python train.py --num_hidden_layers=8 --num_key_value_heads=2 --norm="rmsnorm" --norm_place="pre" --attn_scale=0.0884 --tie_word_embeddings=true --init_std_o=0.0 --optimizer="muon_variant" --lr_mult_o=0.924 --max_grad_norm=2.0 --schedule="wsd" --decay_fraction=1.0 --decay_shape="linear" --max_seq_len=1024
Each number is 128 + 24 x the weight over its row's rms, rounded and kept within 0 to 255. Layers, rows and columns count from 0. The size above them is the row's rms in percent of the matrix's.

# layer 2 MLP gate, 704x256, rms 0.0518, rows 252-286, columns 192-255
size [103 100  99 102  95 101  98  95 101  99  96 101  98 107 102  99  99 107  97 105 102  96  98 100 102 104 104 103 104 100  97  96  97  98 105]
[[123 168  80 129 138 159 134 131 160 146 163 117 109 152 100 148 141 124 151 102 168 134 177 137 141 108 110 104 101 143 141 134 122 152 105 118 160 147  93 122  89 169  83  96 155  79 141 138 142 126 131 107 134 165 159 136 107 116 126 136 120  79  99  99]
 [114 148 127 160 128  91 144 104 139 156 145  79 110 127 146  76 133 149 131 162 128 134 112 137 105 117 126 138 153 137 130 144 152 171 150 131  89 176 160  93 109 149 125 114 136 114 107  91 143 126 151 116 156 177 124 138 128 139 112 122 123 100 138 183]
 [105 130 116 165 124 144 122 114 141 132 134 122 161  73 179 137  52 116 100 175  93 130  90 122 131 115 115 208 109 117 138 149 155 162 124 116 114 136 106 169 121 111 141 140 145  99 102 139 143 106 120 114 108 148 137 126 138  76 166 102 123 123 130 119]
 [121 132 151 175 100 101 140 140 127 126 121 150 169 101 132 102 152 169 116 154 127 110 128 148 100 127 105  87 131 138 137 134 127 121 114 128 108 120 154 130 126 109 164 156 129 148 151 121 130 128 134 124 101 184 112 110 131 151 113 126 150 129 125 189]
 [149 104 100 128 131 143 137 100 135 118 142 156 109  78 148 139 142 136 134 147  85 152 133 147 118 112 109 161 207 131 128 136 114 162 121 143  97 145 170 125 124 127 127 101 122 173 150 140 134 155 147 162 128 161 109  98 150 120 139 120 151 149 197 108]
 [138 107 165 111 152 137 121 130 144 186 111 119 140 134 117 151 145 165 134 110 178 207 126  78 206 158 124 119 140 109 111 125 125  99 128 119 120 175  92 133 163 132 109 181 140 134 135 106 139 146 158 108 115 145 105 144 148 108 152 122 145 191 144 111]
 [168 162 129 155 131 149 146 125 156 106 139 122 122 122 134 112 117  99 118 140 130 136 137 110 128  91  84 136 121 114 154 128 139 127 114 130 141 111 127 123  79 152 141 119 117 156 133 149 145 134 126 103 134 123  92 100  78 125 129 149 126 115 191 155]
 [163 155  85 143 109 139 173 110 119 127  87 144 104 132 132 119 124 103 184  83 180 118  96 123 122 103 125 135 107 120 124 100 129 127 126 120 128 125  59 143 181 111 139 127 123 109 104  89 131 103 140 151 125  98 125 102 133 139 155 145 127 114 125 176]
 [123 133 154 161 111 122  71 150  98 145  60 131 124 143 158 129  66 142  75 142 114  76 122 145 122 164 123 134 156 105 139 134 104  96 146 110 153 100 158 139 130 143 114 115 177 138 101 130 174 105  97 173 134 132 127 130 113 125 137  95 120 121 160 134]
 [112 153 148  73 111 161 136 144 109 137 133 118 100 121 134  88 116 139 122 136 135 156 116  93 190 178  83 128 134 120 145 103 128 166 125  92 146  99 138  70 134 162 111 156 143 123 152 128 116 103 131 143 120  89 140 157 110 135 145  83 114 122 125 130]
 [137 126 192 144 127 134 126 135 132 113 136 102 103 107 146 126 119 103 102  83 147 115 170 139 118 114 108 140  97 122 110 118  90 161 140 157 127 121 123 120 132 132 107 119 141 115 144 114 119 180 113 163 152 128  92  88  86 153 149 132 118 150 119  94]
 [131 142 133 121 137 134 131 136  93  61 108 120 136 104 106 110 125  93 154 132 121 144 154 118 115 139 136 134 103 154 135 119  99 125 105  91 138 149 124 125 156 144 114 104 165 148 135 138 110  95 126  89 154 143 127 108 113  95 107 129 121 130 106 133]
 [101 147 161 177 124 109 127 132 152 138 149 163 168 116 105 135 121 146 128 161 122 138 135 139 159 144 117 112 145  92 154 168 195 143 124  99  94 151 133 100  92 120 123 148 108 124 145 113 121 103 119  93 112 137  92 104 156  87 141 139 121 133 123 122]
 [132 148  92 167 106 120 117 127 144 128 170 129 106 129 161 114 132 148 147 148 150 171 106  66 133 136 174 115 126 132 130 154 141 138 136 118 149 136 116 137  95 143 135 151 153 131 109 112 145 117 114 127 155 123 110 122  64 148 121 133 138 131 140 132]
 [151 129 137 127 128 131  93  97 150 125 104 144 115 157 134 109 132 182 106 131  96 161 100 155 142 129 141 153 144 142 181 149 124 136 165 172  89 133 134 106 143 122 172 146 119 111 120 115 137 128 113 127 134 115 132 168 107 133 130 173 133 140 100 103]
 [138 115 168 113 165 127 110 125 159 152 135  53  92 142 143 148 108 101 158 139 116 159 125 112 162 144 125 127 151 116 120 144 116 104 119 158 121 151 148  71 109 117 138 126  88  81 114 125 111 162  78 136 113 124 154 152 155 119  95 125 161 126 116 163]
 [ 96  76 113 125 124 180 126 125 124 151 126  92 126 134 161 132 129 126 143 116 101 140 140 143 141 117 159 114  88 139 185 159 162 103 164 140 146 112 146  92 148 150 130 130 133 110 120  77 145  80 128 125 148  98 110  93 151 107 110 149 128 129 156 128]
 [151 135 181 114 120 103 126 141 110 125 125  85 127 130 146 135 109 132 155 105 137 177 147 100 115 122 102 102 118 115 138 145  94 143 139 158 101 138 136 144 132 108 136  82 123  92 164 135 116  93 119 102  87 165 124 175 143 156 103 143  98 155 134 109]
 [110 154 150 122  77 128 137 117 138 138 129 160  81 142 133 146 116 132 129 123 138  70 152 156 154 140 138  74 148 129 101 117 131 121 115 125 109 134 152 124 119 142 132  90 126 121  99 150 156 130 142 106 153  98 132 113 112  94 113 107 119 113  90  79]
 [150 155 152 141 126 145 101 136  88 164 121  97 159 168 155 114 169 100 121  94 143 141 148  95 123 127 157 138 132  74 119  96 113 124  97 103  97 112 172 120 147 122 114 170 174 134 153 140 106 142 127 118 136 166 117  95 134 164 120 136 123 150 107 139]
 [132 161 116  96 144 162 135 122 155 135 109 131  56 134 122 156 113 132 150 121  82 122  99 138 118  80 144 144 127 114  93 133 139 121 137 120 123 105 135 172 158 131 136 160 121 132 128 129 105  91 115 127  98 140 157 159 155  98 102 135  92  84 109 108]
 [117 103  98 105 110 111  66 184 128 138 133  93 101  95 138 141 117  79 125 129 139 119 163 109 157 149 176  95 115 130 109 166 157 108 118 122  97 131 156 149  82 113 118 130 124 162 102 103 130  73 137 132 120 133 134 130 165 112  90 135 131 129 110 132]
 [111  98 130 102 116 146 113 119 108 111 117 116 179 143  64 120 165 158 109 125 151 119 106  93 123  71 111 111 105 117 105 144 116 115 129 120 162 148 157  80 143 139 126 140 118 114 108 117 144 152 117 149 135 122 104 160 126 171 130 147 168 105  61 144]
 [153  91 134 119 110 106 153 128 140 125 161 195 136 153 142  96  97 133 114  95 142 122 148 178 144 153  95 115 105 164 104 152 161 168 126 135 123  81 119 120  94 160 111 142 143 102 123 123 141 168 165 113  95 161  81 132 148 113 130 118 127 136 147 142]
 [117 141 129 143 144 103 129 133 149 126 180 111  76 140 128 102 122 131 147 137 133 146 161 147 125 134 145 167 127  92 139 149 146  94 135 124 151 125 141 126 109 165 166 147 123 116 151 151 156 113 139 100 147 131 116 111 148  85 127 138 134 166 124 155]
 [120  94 118 124 116  82 122 182 112 105 128 140 114 136 129 143 130 161 118 121 119 114 125 167 130 113 123 154 134 154 143 163 129  94 151 129 171  92 165 194 127 116 158 156 123 148 135 160 110  85 157 158 158 113 147  84 115 157 141 131 126  96 157 124]
 [124 154 142 111 127 140 158 130 157 124 141 114 113 138 186  76  85 105 138  95 140  79 105 123 109 112 100 112 115 153 155 142 104  98 135 132 104  94 116 154 124 122 104 110  89  93 134  73 116  99  91 140 125 150 139 133 139  95 137 108 132 103  94 139]
 [134 100 118 125 104 124  94 149 161 139 139 133  95 141 148 153 120  98 111 129 102 144 123 112 111 144 126  97 107 126 153 149 137 125 141 148 145 110 126 133 142 139 133 178  87 165 177 132 124 188 115 136 151  94 116 121 119 102 145 112 152 170 225 130]
 [127 139 160 146 103 150 163  92 125 106  90 127 142 136 136 154 135 117 134 130  92 130 141 137 140 123 184 138 140 117 131 137 137 120 140 118 117 119 112 106 178 141 119 111 117 150 116 122 116 146 112 142 134 134 127 150 140 135 110 109 175 120 143 170]
 [139 116 176  95 120 119 104 161 109 100 158 139 136 135 188  79 100 168 106 150 143 115 100 124 154 155 189  95 133 160 151 161 114 128 113 127 123 118 156 142 133 111 143 145 137 113  82 137  98 123  82 107  97 151 151 166 129  80 123 117 143 143 115 121]
 [136 150 155 125  88 129 114 147 150 128 139 149 136 106  73 107 101 139 176 106 140 101 113  98 122 134 122 156 122 121  96 157 125 134 119 123 125  90 165 140 168  83 194 153  86 137 143 155 106 108 139 119 151 149 118  73 140  85 130 116 125 154 120 134]
 [ 75  96 118 120 174 136  97  92 106 129 133 113  98 158 138  72 139  99 120  96  68 123 126 133 118 124 124  95 156 109  90 118 159 119 124 110 128 128 177 129 128 105 134 126 180 162 123 107 180 115 139 120  96 113 136 154 129 150  89  86 125 108 129 166]
 [118 116 127  92 153 179 125 163 142 136 116 180 134 115 126 104 150 118  88 143 121 146 148 114 118 152 169  93 131 170 158 154 122 145 168 187 142 115 116 123 175 161  94 123 121 125 138 135  82 152 124 156 117 163 116  99 123 105 143 123 147 147 139 154]
 [102 128 130 158 101 118 132 145  89 163 138 142 175 159 186 149 115 190 135 110 158 148 162 148 140 146 147 105 122 120 110 137 101 115  96 180  70 154 112  95 122 156 132 112 116 111 122  66 124 110 122 134 133 162 136 114 125  93 115  97 177 123 155 139]
 [100 165 131 126 117  75 108 136 135 130 140 130 145 136 117 174 118 166 128 141 183 134 118 134 105 101 143 149 121 114 138 147 149 123 131 162 179 150 150 110 105 116 141  87 111 119 156  89 140 136 138 129  89 145 110 119 146 119 125 138 113 127 156 160]]
# layer 2 MLP up, 704x256, rms 0.0518, rows 252-286, columns 192-255
size [ 95 100 102 110  92 104  95 100 100  95  98  95  92  98 103 102 102 102  99 113 103  92  97 101 105 102 112 102 103  97 106  98  97  99 105]
[[113 147 154 112 170 150 125 144 147 175 127 130 164 115 139 154 145 102 138 139 120 135 124 125 111 126 114 141 134  64 121 173  95 131 137 136 141 158 121  86 109 102 146 127 139 117 134 114 129 134 155 154  97 143  87 119 113 146 133 120 162 124 105 164]
 [150 116 152 123 147 108 173 117  93 152 111 156 120 112 127 151 128 158 136 176  99 127 115 135 126 127 160 129 102  95 107 150 123 117 147  89 124 135 143  92 128 108 133 119  99 136 135 121 110 109 155 144 195 165 151 128 114  75 126 119 137 111 131 141]
 [115  92 117  98 105  90 127 148 146 149 154 126 126 144 140 111 116 128 117 152 137 174 136 105 136 103 113 138  85 121 139 136 142 143  78 103  86 149 137 157 136  83 142 102 141  97 150 112 151  99 186 107  97 118 117 155 144 129 111 102 143 143 121 109]
 [139 123 105 136 136 151 153 169 173 170 131 110  98  96 121 145 137 145 140 138  98 116 127 133 124 122 125 141 156  90 111 135 137 121 112 131 136 172 143 101  80 122 128  83 132 117 138 108 118  99 128 130  95 113 109 139 124 152 148 108 142 143 172  83]
 [161 119 147 118 173 121 147 134 123  97  91 179 136  91 111 178 150 102 113 146 192 145 160 136 165 120 105 144 118 143 131 110 155 154 140 136 107 150 120 170 162 149 116 105 154  94 130 120 118 146 101 155 144 126 123 102 120 136 141 116 119 153 146 107]
 [104 112 142 157 122 139 172 111 175 135 148 119 167 124 125  86 114 114  75 141  94 150 115 110 147 111 140 127 157 133 124 135 161 111 127 160 123 160 112 161  76  99 131 173  96  59 128 133 128 132 168 138 158 155 116 120 129  94 175 111 126 156 105 158]
 [147 124  75 176  99 112 107  96 109 111 146 131 142  79  76 109 128 107  99 130 143 143 104  87  84  95 102 115 106 144 145 107 137 112 135 128 113 133 103 106 126 165 178 138 119 126 101 136 153 148 137  98 126 130  79 139 113 118 132 119 131 155 125 123]
 [106 147 140 149 139  97 107 159 100 113 142 112  95 167 161 143  88 174 149 167 129 119 169 149 118 171 153 134 149 103  96 122 117 111 138 156 124 119 134 152 137 134 114 148 121 116 137 177 153 122  89 130 104 162 120 137 142 120 155 152 128 154 115 183]
 [184 139  87 147 122 123 144 134 151 138 101 135 134 133 199 136 103  98 113 134  92  93 136  79  92 137 153 163 129 183 133 102  71 126 113 140 153 127 133 129 102 167 144 172 151 125 112 170 140 154 167 133 116 101 108 104 105 156  97 148 129 151 126 153]
 [153 125 135 129 194 132 124 140  82 116 121 111 146 107  99  99 164 136  98 118 159 156 121 136 169 122 128 127 122 149 187 152 147 112 134 107 124 102  86 127 127 130  78 105 151 141 114 117 116 105 106 106  76  97 107 126 121 130 154 134 108 130  92 165]
 [123 127 136 120 135 125 157 145 123 146 136 151 141 151 133 127 115 114 121 122 131 158 122 137 125 154 116 113 114 161 126 142 124 159 169 173 150 132 117 121 143  94 141 109 100 121 125 148 141 113 113 103 121 159 157 126 143 117 108 140 151 130 139 124]
 [107 109 140 130 152 169 139 105 101 162 123 108 102 119 117 157 167 129 179 188 150 145  54 117 120 198 108 176 157 156 123 134 143 148 162 120 146  93 101  96  86 171  93 109 186 141 143 160 146 121  81 125 132 109 116 143 150 115 111 116 124 143 130 110]
 [ 76 116 139 120 122 138  97 108 134  86 150 122 162 141 146 133 151 111 107 169 150 109 156 106 146 138 109 137  82  89 130 132 116 131 128 115 115 183 146 149 112  98 136 131 106 129 180 132  92 148 172 135 110 117 144 126 156 107 150 114 165 138  83 123]
 [ 92 105 141 137 113 168 159 119 121 146 172 147 175 108 134 117 145 109 125 117 122  82 146 110 115  98 113 121 149 122 133  93 143 119 111 134 139 131 118 108 142 114 123 108 120 151 122 140 114 138 118 112 132  91 123 139 153  85 176 139 137 132 119  95]
 [155 142  97 162 145 124 150 128 124 127 130  91 150 152  68 124 111 111 197 140 148 112 146 119  90 171  94 126 155 109 132 104 117 148 104  90 161  87  94 159 156  97 139 120 126 139 143 127 125 120 113 112 112 109  90  88 118 122 154 129 120 107 130 125]
 [153 122  73 149 138 124 124 127 132 153 135 168 137 120 132  88 136 120 113 148 140 106  91 130 123 136 119 154 131 131 109 121 137 165  95  89 131  98 121 177 160 146 130 143 196 139 125 139  72 117 160 129 123 115  76 148  94 111 128 121 136 135 147 145]
 [123  60 150 182 156 133 121 104 124 133 104 122 144 131 110  98  84 104 116 125 125 169 143 132 135 125 121 115 101 142 140 153 116 120 139 134  89 123 155 126 149 149 108 118  96 133  96 100 138 121 108 132 109 115 107  98 203 139 156 121 113 109 170 155]
 [173 152 106 129 155 165 121 144 101 154 160 112 145 152 135 140 121  96  84 115 126 114 147 143 130 108 133 114 108 147 121 126 126 113 139 130 108 117 157 121 111 143 106 105 169 128 161 133 104 150 162 147 100 136 153 147 161 165 119 108  79 136 151 129]
 [135 136 126 161 147 141 114  97  96 154 127 134 149 148 115 128 146 156 122 161  62 140 141 100  98 105 102 166 108  99 150 142 127 155 104 119 137 131 102 115 140 143 161 106 169 117 162 141  97 121 134 161 172 121 106  94 117 123 101 149 158 124 133 118]
 [137  96 156 141 149 118  96  86 119  94 130 162 124 142  78 149 105 109 120 113 103 111 140 137 119  99 124  67 139 101 124  66 128 119 127 158 149  90 123 135 110  63 149 147 113 149 127 116 135 133 101 142 114 144 120 141 122  94 159  72 131 141 129 118]
 [108 127 112 130 150 143 104 151 131 161 116 121 108 117 115 169 139  94 101 108 111 145 100  57  98  83 133 128 166 140 156 141 139  96 149 145 129 110 139 135 129 156 135 115 120 165 138 153 129 126 123 104 130 147 123 164 162 131 181 185 124  92 105 155]
 [134  88 113 141 154 115  82 123 176 152 127 114 129 116 101 123  72 136 115 130 103 179 159 106 139 120 145 121 130 140 120 172 164 146 129 106 141 165 149 137 107 137 161 126 140 104 170 116 177 111 149  79 161  85 100 151 109 110 141 130 144 139 144 102]
 [131 145 105 139 136 111  87 118 147 128  95 105 116 122  97 163 113 100 134 110 146 123 106 110 151 121 104 105 145 128 134  89 122 114 138 149 122 103 109 146 125  86 139 131 183 127 106 119 129 102  92  93 129 123 128 112  91 115 119 139 119 169  93 121]
 [126 139 156  96 124 126 119 142 124 123 128  70 150 146 113  68 154 151 128 122 130 168 120 135 131 146 157 137 148  49 149 137 122  90 147 123 106 150 138 125 140 126 131 129 158 146  69 111 145 131  59 119 146 114 129 130 144 146 114 144 137 124 105  99]
 [133 118 103 114 122 108  95 150 164 125 105 164 108 122 140 126 175 114 143 112 139 119 157 176  87 145 120 104 100 127 115 120 153  93 138 169 108  96 101  74 160 111 160 143  78 125 132 141  90 148 144 115 135 108 130 122 133  95  93 128 106  82  87 132]
 [111 129 106 104 151 124 150 137 104  91 133 121 137 200 127 146 146 137 131 128 135 133 112 129 150 140 107 161 105 122 122 134 123 101 131 153 120 122 108 180 122 132 155 143 149 169  98 142 140 154 137 145 148 139 116 138 106 140 124 100 101 124 124 115]
 [140  91 139 116 109  89 121 129 147 101 129 145 109 147 138  88 187 143  99 148 109 133 154 135 142 111 182 142 206 132 102 131 134 135 122 107 129 148 125 108 112 136 129 142 140 152  88 149 127 112 166  93 124 121 147 109 114 125 118 140 146 157 127 143]
 [111 136 123 137  84  97 127 133 109  86 144 119 125 158 138 102 105 141 115 187 140 146 127 103 133 126 153 120  99 139 143 108 164 145 164 125 123 109  82 122 160 129  87 106 136  71 164  89 160 105 105 118 146 114 128  95 146 161 115 131 128 140 115 184]
 [144 144 103 111 160 134 151 138 142 119 149 114  79 159 154 148 107  87 155 115  89  62 119 105 135 170  74 156 131 139 143 151 169 126 180 109 107 105 149 104 118 124 164  85 129 169  93 134 107 151 153 113 104 100 145 145  96 158  97 100 100 130 103 133]
 [112 137 127 117 107 130 161 186  96  85 144 151 107 136 169 123  69 122 108 133 150 134 123 133 165 120 187 143 117 137 143 150 151  76  99 100 115 127 152 129 144 147 120 146 157 131  46  97 117 126 105 125 118 135 128 107  91 152 132 139 149 134 117 123]
 [133 136 140 115  85 137 119 121 124 151 126 126  89 163 123  95 124 141 152 118 100 103 115 114  83  77 121 139 129 130 113 114 168  92 131 134 145 111 149 108 118 179 128 172  92 111  96 119 129 121 134 114 126 147 123 114 146 125  93 185 138 139 158 105]
 [152 138  78 132 127 126 167 129 141 143  97 128 113 119 131 125 115 149 133 120 124 183 151  79 174 120 162 126 149 175 152 131 155 162 125  84 139 169 125 151 149 119 140 124  88 121 110 163 105 111 112 109 132 135 132 113 124 152 130 127 152 116 139 102]
 [117 183 137 112 145 178 116 154 128 123 157 125 159 142 147  97  96 109 158 135 128 100  71 169 175 128 101 150 121 134 131 149 104  96 179 124 145 140  90 136 126 132 134 125 105 110  56 128 150  99 161 122 164 141  96 123  63 110 132 103 119 154 132  93]
 [116 104 141 150 165 125 103 195 112  76 125 122 151 153 112 139 106 130 121 110 144 110 116 110 104 139 174 111 119 110 141 175  65 101 163 138 123 138 120 129 150 125 139 164  88  93 110  98 178 110 112 132 108  78 126  91  85 130 139 138 160 139 115 107]
 [114 121 122 146 102 111 100  81 125 147 169 128 148 130 181 194 149  87 146 136 135 166  98 147 139  98 165 143 137 170 129 141 122 129 131 115  89 122  86 113 178 186 152 120 115 135 126 165 157 154 118  94 154 125 105 137  95 152 111  96 109 128  84 124]]
# layer 2 MLP down (transposed), 704x256, rms 0.0487, rows 252-286, columns 192-255
size [ 97 100 101  96  89 103 101 103  95  98 100  93  96  98 100 102 102 101  96 104 102  95  97 102 100  98 106 102 103  98 102  97  98  96 105]
[[115 112 123 107 104  98 118 127 103  82 144 125 111 145 108 117 113 156  86 142 172 149 138  92 118  91 131 137 133 198 139 117 137 142 150 119 106 113 157 216 113 118 129 100 177 139 158 144 121 126 137 156 168 128 156 145 124 125 134  93 130  98 105 146]
 [150 133 108 143 156 145 135 150 103  57 107 146 115 145 129 128 126 121 139 101 128 110 163 102 123 115 117 148 152 151 127  98 109 105 147 149 126 136  93 132 109 107  86 146 107 131 164 103 105  98 136 114 112 172 170 149 156 149 136 120 157  98 145 136]
 [118 161 145 150 153 179 132 131 123 130 166 131 125  79 127 142 133  92 144 188 144 111 124 133 131 144 135 101 120 113  72 111 131 140 120 122 131 120 160 143 164 136 130 164 132 143  94 129 124 118  99 111 113 130 115 105 119 145 126 123  82 133  88 141]
 [157 113 148 146 121 133 152 110 120 140 150 129  55 139 110 108  92 167 135 138 121 143 113 163 151 144 150 151 130 187 121 127 135 172 115 153 142 100  93 134 125 107 136 107 106 150 158 125 136 169  90 133 159  93 191  88 161 130 131 156 160 169 112 154]
 [ 59 138 155 161 101 131 102 204  91 138 160 101 119 183 110 103 105 177 129 106 145  98 105 118 116 112 195  94 122 122 164 134  99  81 102 134 139 130 100 100 110 116 137 157 116 131 127 117 179  90 149 122 116 130 173 160 147 133  89 159 151  81 106 150]
 [141 128 100 128 113 138  96 120 112 108 142 180 120 165 184 158 134 115 142 106 140  97 115 171 123 136  99 164 142 122  88 119 111 136 135  86 159 117 152  83 135 140 117 108 147 182 139 125 149 124 107 168 126 131 157 161 123 154 111 142 142  99  97 144]
 [ 87 117 139 159 155 119 100 141 110 139 126 120 106 150 115 180 100 119 157 108 135  92 154 200 122 131 159 148 135 147 131 128 135 127 114 128 136 150 151 140 125 133 121 148 132 102 167 117 148 155 136 119 145 152 141 128 122 124 134  89 129 123 161 127]
 [141 107 127  82  90 122 128 112 104 181 127 166 174  76 114 107 142 111 120 150 143 147  92 104 125 129  96 107  70 119 140 129  86 144 113  84 139 164 133 157  84 165 113 175 158 101 159 138  51 130 148 113 142 120 134 126 128 152 122 107 167 136 158  88]
 [125 112 109 112 166 111 138 143 102 133 135  70 144  92 116  88 159 156 132 122 186 125 153  93 154 151 129 112 168 114 117 141 148 122  79 119 105 148 134  90 141 119 115 125 116 110 107 103  83 101 157 139 129 186 131 169 121 118 150 130 136  74 115 116]
 [ 95 144 135 144 101 102 111 104 172 137 131 138 127 132 161 163 141  99 163 100 126 128 130 144 105 146 125 106 146 137  95 128 118 131 118 111 140 112 110 181 136 120 152 116 129 141  92 106 163  72 109 157 112 139 134 100 149 122 122 142 124 154 128 141]
 [126 130  99  73 116 139 121 108  89 157 147 105 142 105  97 105 146 144  95 168 101 110 143  92 146 133 170 143 160 127 139  98 140 124 137  82 152  85 105 115 162 172 132 137 169 111 141 114 133  91 149 100 167 130 122 147  99 108 141 124 105 165 105 124]
 [156 112 129 126 124 140  96 154 136 145 161 126 145 148 129 109 125 139 108 113 137  77 153 136 110  68 165 110 128 139  91 145 105  93 138 140  82 126 115 128 136  81 124 137  64 131 107  86 101 136 128 136 119 172 186 130 119 148 157 176  90 126 145 151]
 [183 120 119 102 125 166 155 123 104 155 121 139  90 112 142  95 108 133 125  98 123 106  72 153 118  72 159 135 154 114 109  79 114 144 140 152 132 132 152 157 117 168 130 134  80  98 105 128 118 114 116 128 149  94 161 125  99 124 157 166 105 165 130 102]
 [142  91 105 109 153 111 151 116 135 142 114 111 129 120 104  99 104 122 120 121 162 157 115 148 132 134 159 122 108  86 119 148 149 147 149 140 156 145 126 158  71 136 121 158 109 115 138  98 112 129 163 122 126 137 146  87 107 130 100 118 137 103  79 161]
 [124  74  93 111 101 120 115 168 135  86 109 144 127 146  92 131 129 143 101 107  97 149 144 123 120 135 149 116 127 128 173 137 102 117  91 157 117 129 154 138 124 117 115 119 141 124 105 148 137 138 105 182 112 131 124 180 121 114 118 130 145 116 152 146]
 [105 150 170 117 136 102 185 130 135 104 115  94 145 115 147 163 128 148 127 107 104 126 140 156 129 107 111 122 168 114 120 126  97  73 128 140 123 136 115  73 143 144 156 102  92 120 140 146 138 155 109 160 158 173 148 113 157 158 117 115  80 106 119 159]
 [116  92 165 139 134  94 133 135 131 146 145 191 157  73 165 153 153 138 118 153 163  88 125 129 136  99 159 131 125 152  62 160 139 126 129 140  99 148 144 137 116  95 122 123 149 117 161 153 135 115 120 172 149 145  92  85 144 171  89  63 100 123 147  93]
 [ 98  94 120 165 119 150 179 113 141 159 100 165 117 184 142 111 181 151 143 134 132  96 100 141 127 119 117 139 133 146 126 138 150 113 136 128 164 140 113 135 147 132 148 156 102  96 143 118 136 166 132 112 110 119  98  88 107 102 125 125 162 137 123 141]
 [126 110 136  90 104 147 144 180 163 116 153  81 153 121 112 157 110 114 131 145 155 119  98 145 123 137 117  74 172 147 138 110 163 151 149 109 108 168 154 133 146 111 122 156 140 121 130 116 142 111 105 103 122 115 125 129 145 155 156 114 108 131 117 125]
 [116 151 156 122 134 129 119 136 144 118 137 150 139 122 115 113 127 116  91 146  85 157 107 136 127 138 121 146 121 155 138 155 101 134 142 166 154 113 130  90 140 136 150 114 136 143 186 169 159 138 144 155  87 109 149 103 138 131 122 112 115 112 114 120]
 [112 124 127 156  79 109 127 138 143 129 114 138 113 108 139 137 130 129 114 137 184 162 134 111 151 186 131 108 140  88 129 154 165 128  97 128 103 129 129 110 140 143 111 128 116 160  65 139 106  98 159 149 121 113 119  92 140 136 150 174 138 148 102 146]
 [ 72 138  97 164 122 144 135 140 122 100 153 149 140 115 140 134 153 143 102 101 156 150 117 164  88 127 116 146 145 127  90 112 113 104 161 109 112 100 106 125 109 160 118 146 107 154 110 125  72  98 106 164 143 130 110 130 107 174  97  91 122 144  78 118]
 [147 101 111 135  81 162 143 125  78  99 139  92 148 116 108 116 159 115  94 112 137 123 145 126 134 138 127 157 115 118 143 111 155 150 127 112 115 141 155 113 141 134 167 121 108 160 153 152 120 135 177 127  98 127 113  98 123 136 139 120 173 125 163 118]
 [128 113 124 162  76 187  99 143 121  95 100 189 137 140 143 134 152 111  87  92 165 142 113 120 140 143 142 166 128 141  96 104 131 145 175 152 172 113 141 131 183 150 147 114  97 104 167 124  82 115 137 130  90 136 112 112 123 113 109 118 108  94 109 135]
 [113 136 162 108 101  96 109 142 128 121 156 146  86 139 140 161  59 138 134 135 136 106  76 102 100 124 165 129 121 150 108 111 124 191 104 154 125 140 178 162 134 143 136 122 124 203 119 104 166 108 106 172 155 113 121 115 132 126  83 129 114 135 129  98]
 [153 113 100 158 113 128 107 128 156 127 135  93 146 105 125  96 107 154 179 144 116  93 136 172  97 114 146 128 154 112 133 132  96 105 133  71 158 102 129  76 132 146 149 182 113  61 155  89  91 118 118 104 119 123  84 136 155 112 131 138 123 113 148 106]
 [127 128 134 109 126 144 157 154  74 118 109 131 120 130 129 101 100 113 130  97 160 115 178 125  84 132 112 122 128 130 164 131 104 137 145 117 110 159 111 152  95 100 141  86 117  88 190 147  87 103 142 164 150 168 148 145 124 148 100 141 149 129 131  88]
 [136 121 104 145 122 151  63 141 142 162 159 142  90  90 156 133 117 182 165 143 137 115 111  96 126 132 122 108 165 141 143 171 111 102 100 139 167 109 140 123 141  82 127 130 197 164 112 154  75 149 143 133 145 125 120 147 145 126 124 129 111 124 158 147]
 [110 113 119 112 136 106  77 123 130 155 207 112 159 161 116 147 150 128 118 133 179 175  70 134 125  74 175  95 143 121 139 117 121 120 126 131 160 130 139 154 118 164 126 188 106 174 140 134 161  88 120 121 135 150 107 128 136  80 178 174 163 154 140  94]
 [121 136 106 104 141 104 123  93 178 182 109 139 141 140  95  92 148 122 109 124 144  92 177 135 109  91 131 175 155 105  98  67  90  98 151 129 125 162 111 108 160 148 138 101  70 109 123 128  97 155 135 136  97  98  88  66 157 120 119 148 115 134 167 161]
 [162 136 141  97 126 131 113 145 121 178 164 103 135 117 165 101 183 131 140 131 151 119 134 141 132 156 134 140 140 136 104 137  95 123  86 166  84 120 165 146 120 176 101 139 141 190  91 136 110 146 113 136 133 122 137 132 131 111 153 156 157 139 124 155]
 [113 146 166 125  81 203 130 143 126 156 137  99 167 116 138 131  84  98 136 142 128 115 119 143  92 124 120 129 119 130 106 158 171 149 139  96  94 133  96 115 156 123 136 144 126 162  68  76 110 162 155 132 161 124 152 114 151 136 164 161 139 100 152 104]
 [164 101 126 141 125  93 137 108 118 132 118 133 136 133  84 129 120 145 133 151  98 146 162 135 106  91 170 139 159 152 169 145 136 154 109 162 122 130 169 132 123 137 120 151 166 164 161  92 125 159 133 166 110 106 166 146 159 109 126 157 117  96 139 150]
 [132 102 106  97 113 148 108  78 150 125  90 160  97 126 125 121 116 123 121 164 133 145 132 100 120 121 133 165 129 145 121  87 162 162 161 113 145 138 150 120 123 147 138 114 187 163 172 120  82 145 143 155 158 153 100 154 145 100 112 124 134 158 125 138]
 [150 173 139  89 104 100 153 131 103 119 111 100 133  98 100  82  62 127 122 126 166 153 160  87 100 181  89 142 133 107 109 115 122  94 118 135 106 138 101 157 140 132 105 147 134 125 126 123 150  99 140 124 127 131 142 113 135 135 137 138 134 107 117 117]]